Weights of a small transformer language model.
Architecture: LayerNorm before each block, learned positions, untied embeddings.
Each number is 128 + 32 x the weight over its row's rms, rounded and kept within 0 to 255. Layers, rows and columns count from 0. Numbers have three digits each. The size before them is the row's rms in percent of the matrix's.

# layer 2 MLP down (transposed), 512x128, rms 0.0602, rows 481-511, columns 0-127
082:097163102141131091112177099061131147133120127185074093120127150135167110085092127141151112129107160116143146152058113092112198141077088157128154112113187123171126175132143114135137173189075142089111136104116075092170106153166153099161158123080054155086134096136146097158093138161120092124188122081143110097095132132114073145102167173123091122150136173078169096101107131133156118202089
113:125128120186121165085103121105066140159104178157135099096140190107070164166059107129099086093160137119130072080124118083103111223143114126125096137154147122164149147157167179145149159197129134088106149060136169161140132146118120124147142110099160134120122183163099160115102123116110097088145143149118120102174163109136085134165156154065168173176133152212131098089172120153136109106109
085:181054132105157131112170190134165199099128157062137099106109151138117158147108140117137173166097140160141056136152167051117167094149110108151051153097136135117172135138133157136143125131118166118058172161152157080119111104078125129117151084144073153134148076073123117101176118138131096156115121183107116064102122137093142092081101128130110165139155102060149110094137132189132115148154
117:140151117164139129129110123168066166114092149206089104125127155103131104099155217135126167112109187127133124151157126153165166188109152123162067153109143075135117158100093098092148192163145115137150188105132089159165139089112130179094077090194128074117179115180178087046124159092147104104149135099123125137096097132103103086133127092133135161149100094134106169111152148094086130100143
081:170085185101095118150117095110153110100112090111084135147148149144134112137055125182128094142121156141088060164174122088171127091120084108089100127126150123136149066093159118064199128167113113131157148111145151113140069105140149061182136081099118178151126105128082136123081082120125208118115119105090102143119127123143159114070110113184074144155115091176134131180144133195106149159088
105:081119093112135134100111175083118153145122116075138153090166085206141140151122132175156155154168103138111136078108229159096129150103154142170136141155111138124089167084130079103185133152198124153134134054117125112174108168153125141187167140151086136120135105214132129096149133090131094111109174108138148147180104151086156157125172143140150159138121095161160072068123124109130128143061
098:149156139068124127147121184150145116135148083152114069130095152130119151174075131085183197156152151164123160157136095132112160131113181133058170123168086093142117136169152127123091166154125210106119205151124124100155174161151184207155146092136092083175136140118097126135131100096112137122152107161147106111127204182145143179148082137147113165110137117137163108100082074097127107126164
082:108132140102062161107133094170128120166103078111138107129075149058134117144106104120148167191116175147109111119190052093069131095112119129084194078130120118160139107150146159071122123124128105166117183131135139179115143167188183168162119151093082152104137165120130100136104053146106109129178167102154125122106151102117122133107084117149129098105152086032141102136073141152176094130123
075:054140114158099153128125138108070174104187100166133095136119114135182137142106150108092104099123122087157100106126125089079140147167107137077159133133145129124159094168055149125152049117122127227143117155127097178125123174120150098174121121090105150074149107100092077083147119121123105134172106176181144154136128095152115154100188140118098109142138146098170069065078095083101145118177
109:054102162189140107155134162100156122097184136136186194104142124066116127155142106128094114205182178156104143170156173128118146107108108075184110125090094111153098160131126106116148155113118170115176189097107100140162148170119106107176169147087120078097130092181098107142130179110138090124165133065161184104121159127098103064147089088155118124133123135184118152177114143119110116131159
085:176154168142135154075164190104095120088165141117069089096152112107131120097101118175109077188096158154171129110118093086156099151141164076150120167107125076111181127111141207175152082087165100164155108127135137109164094181117111160176137126077169105190121156119144158092082149077091110131115149093153096116179113112073104090153079159122153144118167126120087085127158143127081125132106
098:078082157113132131142169148153177129116157132171129044111127173085121136127174147161106068153104159109170163164101205082116196143161150112122073142113138099107162089172112141153147193132159113083107113136164132104152176160081114111118139111109102128217119104131129153111132079145122107119165149112094206110117139150198110111156127152110098085131122188119210117152121150105131131165112
128:085115134153109167175105109106115128140138141101121125157117160072196094090146165089213170161113163155104128074102087098172124057158086132170163134112051142132123110152134140089152079133114168103125100145119095085089170126147144082101116104087152090158111134128187166176109094195101116154075094129124182175129122132105150100110105150133122120078115085127159077149077067137133121143152
101:130075132162103114174122160080094125056201090120086163116137128086071134141089145159046165103143133159143107124127071129147145118105167128137165146163083163118077166112113113156107128066139102143106115120110107112136111171129141196081135156095113117130175103118119138121118085201101140090114110046101141144150101111115085094117105154122131144197078147140134134082083140181208134149132
100:181185119148110151143127152096153095078091069041132142071137091168124106128103137146084177131155189171154167098105135156157128126107148071080111119125161122136138135121145134143195138173127139145074109104180126127110140085112185169053137179093066139138108082098103084134167150107117094132150167130135120157103139101137083113136157132181090114138136092177093093117124109121128046097093
079:127153120112105161132158141128138104111155165102135158102140109159082166167123115169105127121127138124188168156123153085118119089081196090087149163128101106175157107068138120096150128093067098103109166146130147054125089042119130146125067134044134134047169134115119086103159143138161115125051104106082124115119106115159127182064164184118084127113124147153125110092149130172155160164111
106:164160207043156101132133123172115107098148130169159154090146166111099105110070157125089150124132138187090123136132127135058113166185078123167117121067110134166156137148114139151137176166077118164153097191169100160109188096141145137142082133173102141112184087125170099141128083098095139116081122110143143177138143119150105096145161109124129107175096076194138143094162156157143163129178
089:099133134100096115037138146137096129173073099107139131211046143139138143132134103123124151147125108095151141065168147120078135186173124090095075156144129117168143108089096132111047146130158194160087140134195133131126158155063111175150170148164130122100144154111157121076145131155135107138110115085134127137060131088118121115167082115150093065121119154100090154110152132074078119149139
098:123074085112090168122116126150079166142141130184100097196107094135194098197124156143127155135172128121075139045116107197086176140161110096111108140140161124134126159158136172124077148085139125132129141135134131202158133185155115123186153117150157116121125096060124157103081122072110099153147105197116130170141083144183149098100143081095152166129101131083149084122154145134107128167155
103:140106094142145164173076093109085146143066115112168087146145091135142099150086168162163200156110191064148143102097145128106143200113077101069126101158114085160174119110096159086120097115141199088143154116080108142100103120137117121162116082157094091126113085175150142138167115120123116135120136136104137129088095019106090166080089113111154119168154097160102160114130163095128143148158
089:137194111130161165129164129159177048111130111180090125073138162134143130145130128131158083116144150112170193129107145148127156131170151121128143111129098142157060091086106143150161148108155135179148072183083110125102112122161087117144133101126153113107159045051152088171135121058162064126128133118133135149118157067153115130162132142167126115157103145165158184081081102120137129178196
104:100115136092101103124164156107146160121165128094143139162162144066107134107079053159052178172123141153082118085138104168132197175119118106112144092128137047143139097108168110137187155144061126172105145108155129087112078163137054119114132089148122129093101170151154103133240138107134198101114121138136154096120139147159161125094130132120127108124131124143128105139135147191122149088072
115:170129101108185095173158179103171114166157159092172170100133099100169085102121149128092130168103104079117128152148122138131167122190159156085082191103109169216123129139120111077197173164128131125130109059128117138163181129149126111084139141101113130134187110180103097125129080111104150123181126125137118152130202120065100137071103128090093136098119090098128097165122127151112150179158
087:094119144121077187124154148112207127129092157185119147131217083114135156197159127106064175112058132116141123119150158115135124154177158106131123116099152041134133095163119107151149139145080155110217094111144122105135130195069145147119108135108148056109108078146100157123133104125161104135142127112150164164155095155149146122107178140142100086114093094158105111104092118157126172113071
090:157186193111098117123156069167130121120170118124133140128148069103138163125098143109120119173145102080143123137147119106154136096075147084142145158150109141097093150130121154158104123107080116222132092115082143092128114150111157102107126168134074087130169144240107137125094114151105143123104168102174130121152086203085160147168109131150155149094156131166069192142147175153092157089066
083:135202132082109097090162106110136126073174097080153146125162162116063139121119114140184101128117138063139101066149130154102113140109120123111129093185155113133149130150153121177132170091129122173114195165083187136098144186109095145155114092149136174094109137070139117152188104114127108141142117057148161134217163144101114169138171141154161114143061193110142116090100115169138158122114
095:094134138143102144129157160083104079131107165153101110060122152145120155174122137090142110085053128159079159122154118114098073121101139104141183205115102132144183171091069106180160106116137141143141064178149145138101108212157120092096139107135115132153165121169127137105118129161109157177146127149125108160122082165207140132113161130116108146089084135111104135123197127101183091157203
091:108187140091109152132149139204155106101087124125149096123095118151155137195107099184123116142164095148186129082146141159103126160133156134092106148129098126103149123140101153088103096173130154181142147122175136133138110091190100175143113150136113096125140157158130132048096171195130133166145078097118172099144153128158130105110073158156207145100082099076102099054177137087136070101090
115:170093080112141143118038087114059150145108112163125158101164029142156172124169146156104097125145145100089118057111105133140149138133126146107169088121127088091132136139177138106111115141120069108146149150122144143123135077041117091117145081071151077134144107158150100198167120102149180085119136109112126133135144156133122134195133104119151109123121167161211132058156111136106090126126
096:089141165131112146054164134091150115073152127137168141077103082102147116125176112052148111154140079165078113080092075074180158136148102116067138102132087127132096150124145146134095198208119131026112148175152141089171121159148106069170167136073139134115151101114126164158099167156137107121107120103094108118116132163132115125134125109138127077105105096186118148140149152085125138163151
087:128152105135084074097129133091095101115111059098116129117119130071146152116079106078149168100125071111140101129068125169145109113069188160096121103100096109159107177120147134132148141146153159145081136131133078093193095104096190129170119119099051133064112095153107101094141122152124124163105138133116152128178106067158105140098170072103132107161156105179198077068159143115133105143166
# layer 2 MLP up, 512x128, rms 0.06, rows 482-511, columns 0-127
120:140158143056131094172167103119155140116105121104087161117108102178108116105208169131135157168148107130128166149130128181141142111072158125133139171072114109057141142111094088101061116095129149131152139212122116121156177114154129102103154127135146155166160151164161103097103094090167155165147106165200139103087043131204189134109123167143128164155101112122093123166125114128120182096139
087:086216139164095136187108089092106067145126118182132155141148133128140074098179135168110116092147106115096159129148066170122105142100112154116188104197143148152124125127136096117113160096126078156164122098136103211167151181187129158141119173133136068119109172182144144129114124119102158107149180091141133197189139139159112141175166146140154123127068149170118133165100122079107146125101
125:137119164095120107202146137098193095166138085070163165168112081137129170168093089099118085158185081095107119068089134086064103115135112117121171129120156149117136075149163167138153036135132125108096109101126137092127097177116150069164183163054156181103076131091111144171108107183107146170136118154129119087154150125152117151118121197099125122125156140107120119122116093148157145124128
078:121151079160166145120146177108103115150144144131154129092155102127129175061189158097097175136109125133145183088110138167084102165150151157177138096144081131103095144139146134159062123069136116120066149117099095118116170170148127171108091160142153108129092125153186131105155133162136045117095127134162174114178104132149117117161151148080205157110128203101107094113112130062147126053163
097:177131147161114112169149131161171138116162147099116089218081179125128143123137072115165139089100158126134154155105086086176098101172094112074162080089131147118196095138126147157072141117064169127140055200139125185095134132145149118104116102142158112094174167106180151177082135170088163117120104120162108129069131088156091149122122111125101143088101153138144150193104142155130112112151
074:118088082166148144115127123130082132142098117101185220144175098132137130089106166152143108091112118116150122157115205153106166109139169144162107105072120136143134126118087158099123106128126100088130030075111153086101109142096127099121092148127188169170121102148107112164117164121131107111132105163120197168106126131162141101132116175139134196123132062121103158126243124128132166106185
065:127116120175131150095166136136085142138093170088116158163131139113123137020079107136155118160104155142115130201125194175134137179203161101168146067048170155135080155121153114132152126150133139068123095146116122094109126128169140125146135139111198154154083111100124147189119129118156121102117113132112181155100150132150138084126092144103109167120147074156147173074213135097165134146128
061:147108136160089108150150134122136074123037181130129144148126173151074154106133132125172130118123162107108096154155176163149175124093182111140101097096121148135116123105122137149120170224087161133117107116134154062109143148066082135101190159143139149147193112147139163194079156087129116102116154067161126155097170152133142168175061125132140112120178124099135188154162131153130081128072
096:153151134109177147137112176102094159182162164072122102162127179109173149107099106134136098174166142143107084087114116150145133148151122181179181082093143144141117118126126088139097170143193153091130150150110102116089109093170121114136118102104112134118121173058140151160125148108084153127112093174064139158134113159113053108145069136119181174125168129051151146192137178211143113149127
084:093097089109137100187135036141173102095088156171189150111131174174129121136164149093121182115139135101112088161157154168091123126111074170093145113112131166113129146124136059082109164171070133133145116182116142131142170058143124113079104087161078116072139112117108116115133156173135150087150115135082195172095151131145108156129116099170133126113097123171174144103119144142205168168132
093:174189106117113139111070134136081149140095121103143214160156092172137131153076136101115203128130136137091104129151047186148077096128116152136192118157125135152101196088154115133123131124105181188155169139118136172124091094176151151153144165133131119086165155109122117136149169109133143144105104127152075147167113127057176155079141114159174151126150071174057128104118120152137153091120
135:138111201149146124113190159053150116087111111175193141104080117084117143207137114136113098114149081107110115110160133114139137148050172084111081110136159109120096150061151131112123162130131107143092138138150197147157062156121105146075154164153104138138098093082111131140150146081197175139133127156139087132138155106135057138130099122102136142169164190146161174086156161102135093154142
111:126164159089137126078098078148183069171101161127135097125121099181139101136158100129169110165091111119097143078108168106123123125159075110090127078115177107115209121139162115110090102172102166137131132135166148176127118080108140075192135091098103125103068136156116096111126145057148152191145163159108112130085127155127146153139169058125156125074140138152114107179152086080052110144113
094:096064174102135095101102084160105126154134149224149138170152162088104166113130120119121137177108069066133075163120100105117133126164103183151111136125100131138131116125118099076076084069138088109157167144070114123143141135138076115208127069114122122115108115165161184130095116139139161128103111120102117112114072175108159132119118125060173155170092156121154115113075108138128215145157
077:135088149167115089094083107132163140148127120150113096181132143059155068072079117099146156135167137149075090136109128162148134143178080155132120081156167158093095136169185089143105124155152128176154104096116133211122138198143127139109152117167096131168093146156142152148114093149058182113206168134132137121134131129093138087168072092108166147124124120127128159163067115078089088083124
106:144077121181145172115117095111185101116075147106107144149134071162122156095127130144127116129102105133146152094112092157167150075095223135099112110130126094118079122153168101120126137110167150130130189082100164082154053153102086130126169128092118156112040130124074174141100152131129097116116114117094156110152101179084155144109096161140138182132195209071147078143117121119159110104098
077:092154126155144167142135112112111129145156119161160127098170126114106162104152125146092111162161125161139130151116098186188120094042130208083153115133080163087134096125144159093168118116143075119165113101076098110151080103159195074145100141141136193180124130180152108156097137113129160165140114212136148165212124118115107125134168156153183142175134145079176084154133146167152138106105
079:135122121096144134102197119067091075108155195110146138143128174106070158075147105164132116151149171145113089076155189162150119142076098169158143117080099194130091088134142093135102168123126173099101125149121131096109121157161130134115114148173162175157141084075115140150114164094132162156094102097110101115141097129112133169151050160119130127151113156101052143145153194135103217113153
111:093133121095146114126150129115162125155153116155054158108071185153120144152169070091126028134205064163087112104140083099161072104128148142150149175124156156110073128128171074144157144147096072140108105144165141138149132122120131144136172118098146124108143177118151116131103131126120128156137151097179110119119185159172117076143197123163102100082116171088129099111114053191128099124101
093:161073146098108087096090096118139177155140140096165158189138046122123103116081148120087164137117126157111069138103128121140118100111101140127106102115160102096215164151174112091094123143110120095120190097161135140158141128108162154132136116114108168155055171212124157093115125179084147135168127166107167112138085188103139131110124132084155163077191090136121080174161126128117127106062
107:152127154159144145131090080142142096129109098185140118069121117167142094211144193128159084102157088114145150119107174125115077089134149142112078200206113174082109146123106153134092105121181127139104121074123170165128195084099189145153140143097133136142141080097121139106053127185135118119134120104131096135140081118088115156137136103159157125166121168134113122139112075059082158149183
116:102140137154064159100089092168105148079093083177116112146121153154138150124101091134136137088160160157141116132115147141146110119080114113173129070140172086058141159100148173114088139096110159138139174188176165134116120095093154152188148117158125117137070163106173171113086164160157076112073099138109148108141057132141162078162165145166190140146178170189150145122115144065165121112116
081:145140086140171085110083098141089128128188112088153111145055181149118134081084099162189103142176128152103115146111093151118126102089098152120176167183111229134088183083158146089128138108164124173062172176126140175126158071151126125130158122144121156167140136134160094156152124136082159112125144103139090091142170122126110159150090100157191166135137159109118181144155124091109102141184
092:127086134143143164149085142086138142154066129144151140129134180161113089099151081149076143140110118171151128114125125141105125172159092186099115102083166100129159104117157119088175128138167111057152183140181123130147142101132092161135134102099141172128078100073160141126135160131165116147155082139087145134139158071192069091088192134093116100153133150119208078103090102098194106130199
068:086127165141145154175108139133129156133139130152133143134150090193098104091116183132074155132149120132106110157139191109143171160173109178156145121070177190125078064121126107111128144159136055079125100148123104105171126119112099177098127071125134098092116168117120166148158174151137144134120123192101161184058172152158105083157108131073119182095113049124126113137161102100177141102087
080:116063124110126150094163103147127054145111139088134132087113156064157148055184136186155088151146139129120153126174149182153090099092148137149140161100056119087122140129092128176077145109086140148169097133129138130099142133167182099091108112126135157128130101112090120144111124134122116092108094079113146164104099114104130112103089159163132082120165154070098171188135209202054130098135
089:136096173143117119132096142085121143153114093166131150111165124082093115096139141095087130175119128126069134156110063098151096143114111140149136150167169145155104097135151145109169185066122085105104164119076136159131182160081149101084197129091131143136080109127134126183183135088143132124132158176136073158112113132109095179155176121116085093156191177145210115162083143176147197120170
121:133139128089149068134217148106179135129177125091137119094121135152077081174157134087180147147163112127124153091142129171122076140099158089079106162116161142119137104109088097160090119130116148125126127136137195140159163175115098139126140100114166175121121130098114121079139095089132132158149131105147115142114102073155116162083065066101114186137064087125039137182119198086107095161151
093:194113095109136127212096145148093147190138147092097156161168157150131143115052112218124148122102170103180128170155147176103112147112149152193136126094154117141153093138108122099154056042118145219160115111125095147071111099117146172115091119143108125134115117169132108117157113125100139178142142146166158159148119074137125150115130139120136180172135146099144101119099111210120128111117
084:146120134116190191142090138151155134138101165158129143113153095184142153100162159165094084137121120091135141079216094064131152114159063139145150142167157151131109072096094067085114125099123062122118140084106151142072124153160085134121135146130142128131107131116142127174097150107119125106134110129105079097089092210064114131188143157157113112105068167097050121146089116156108136111077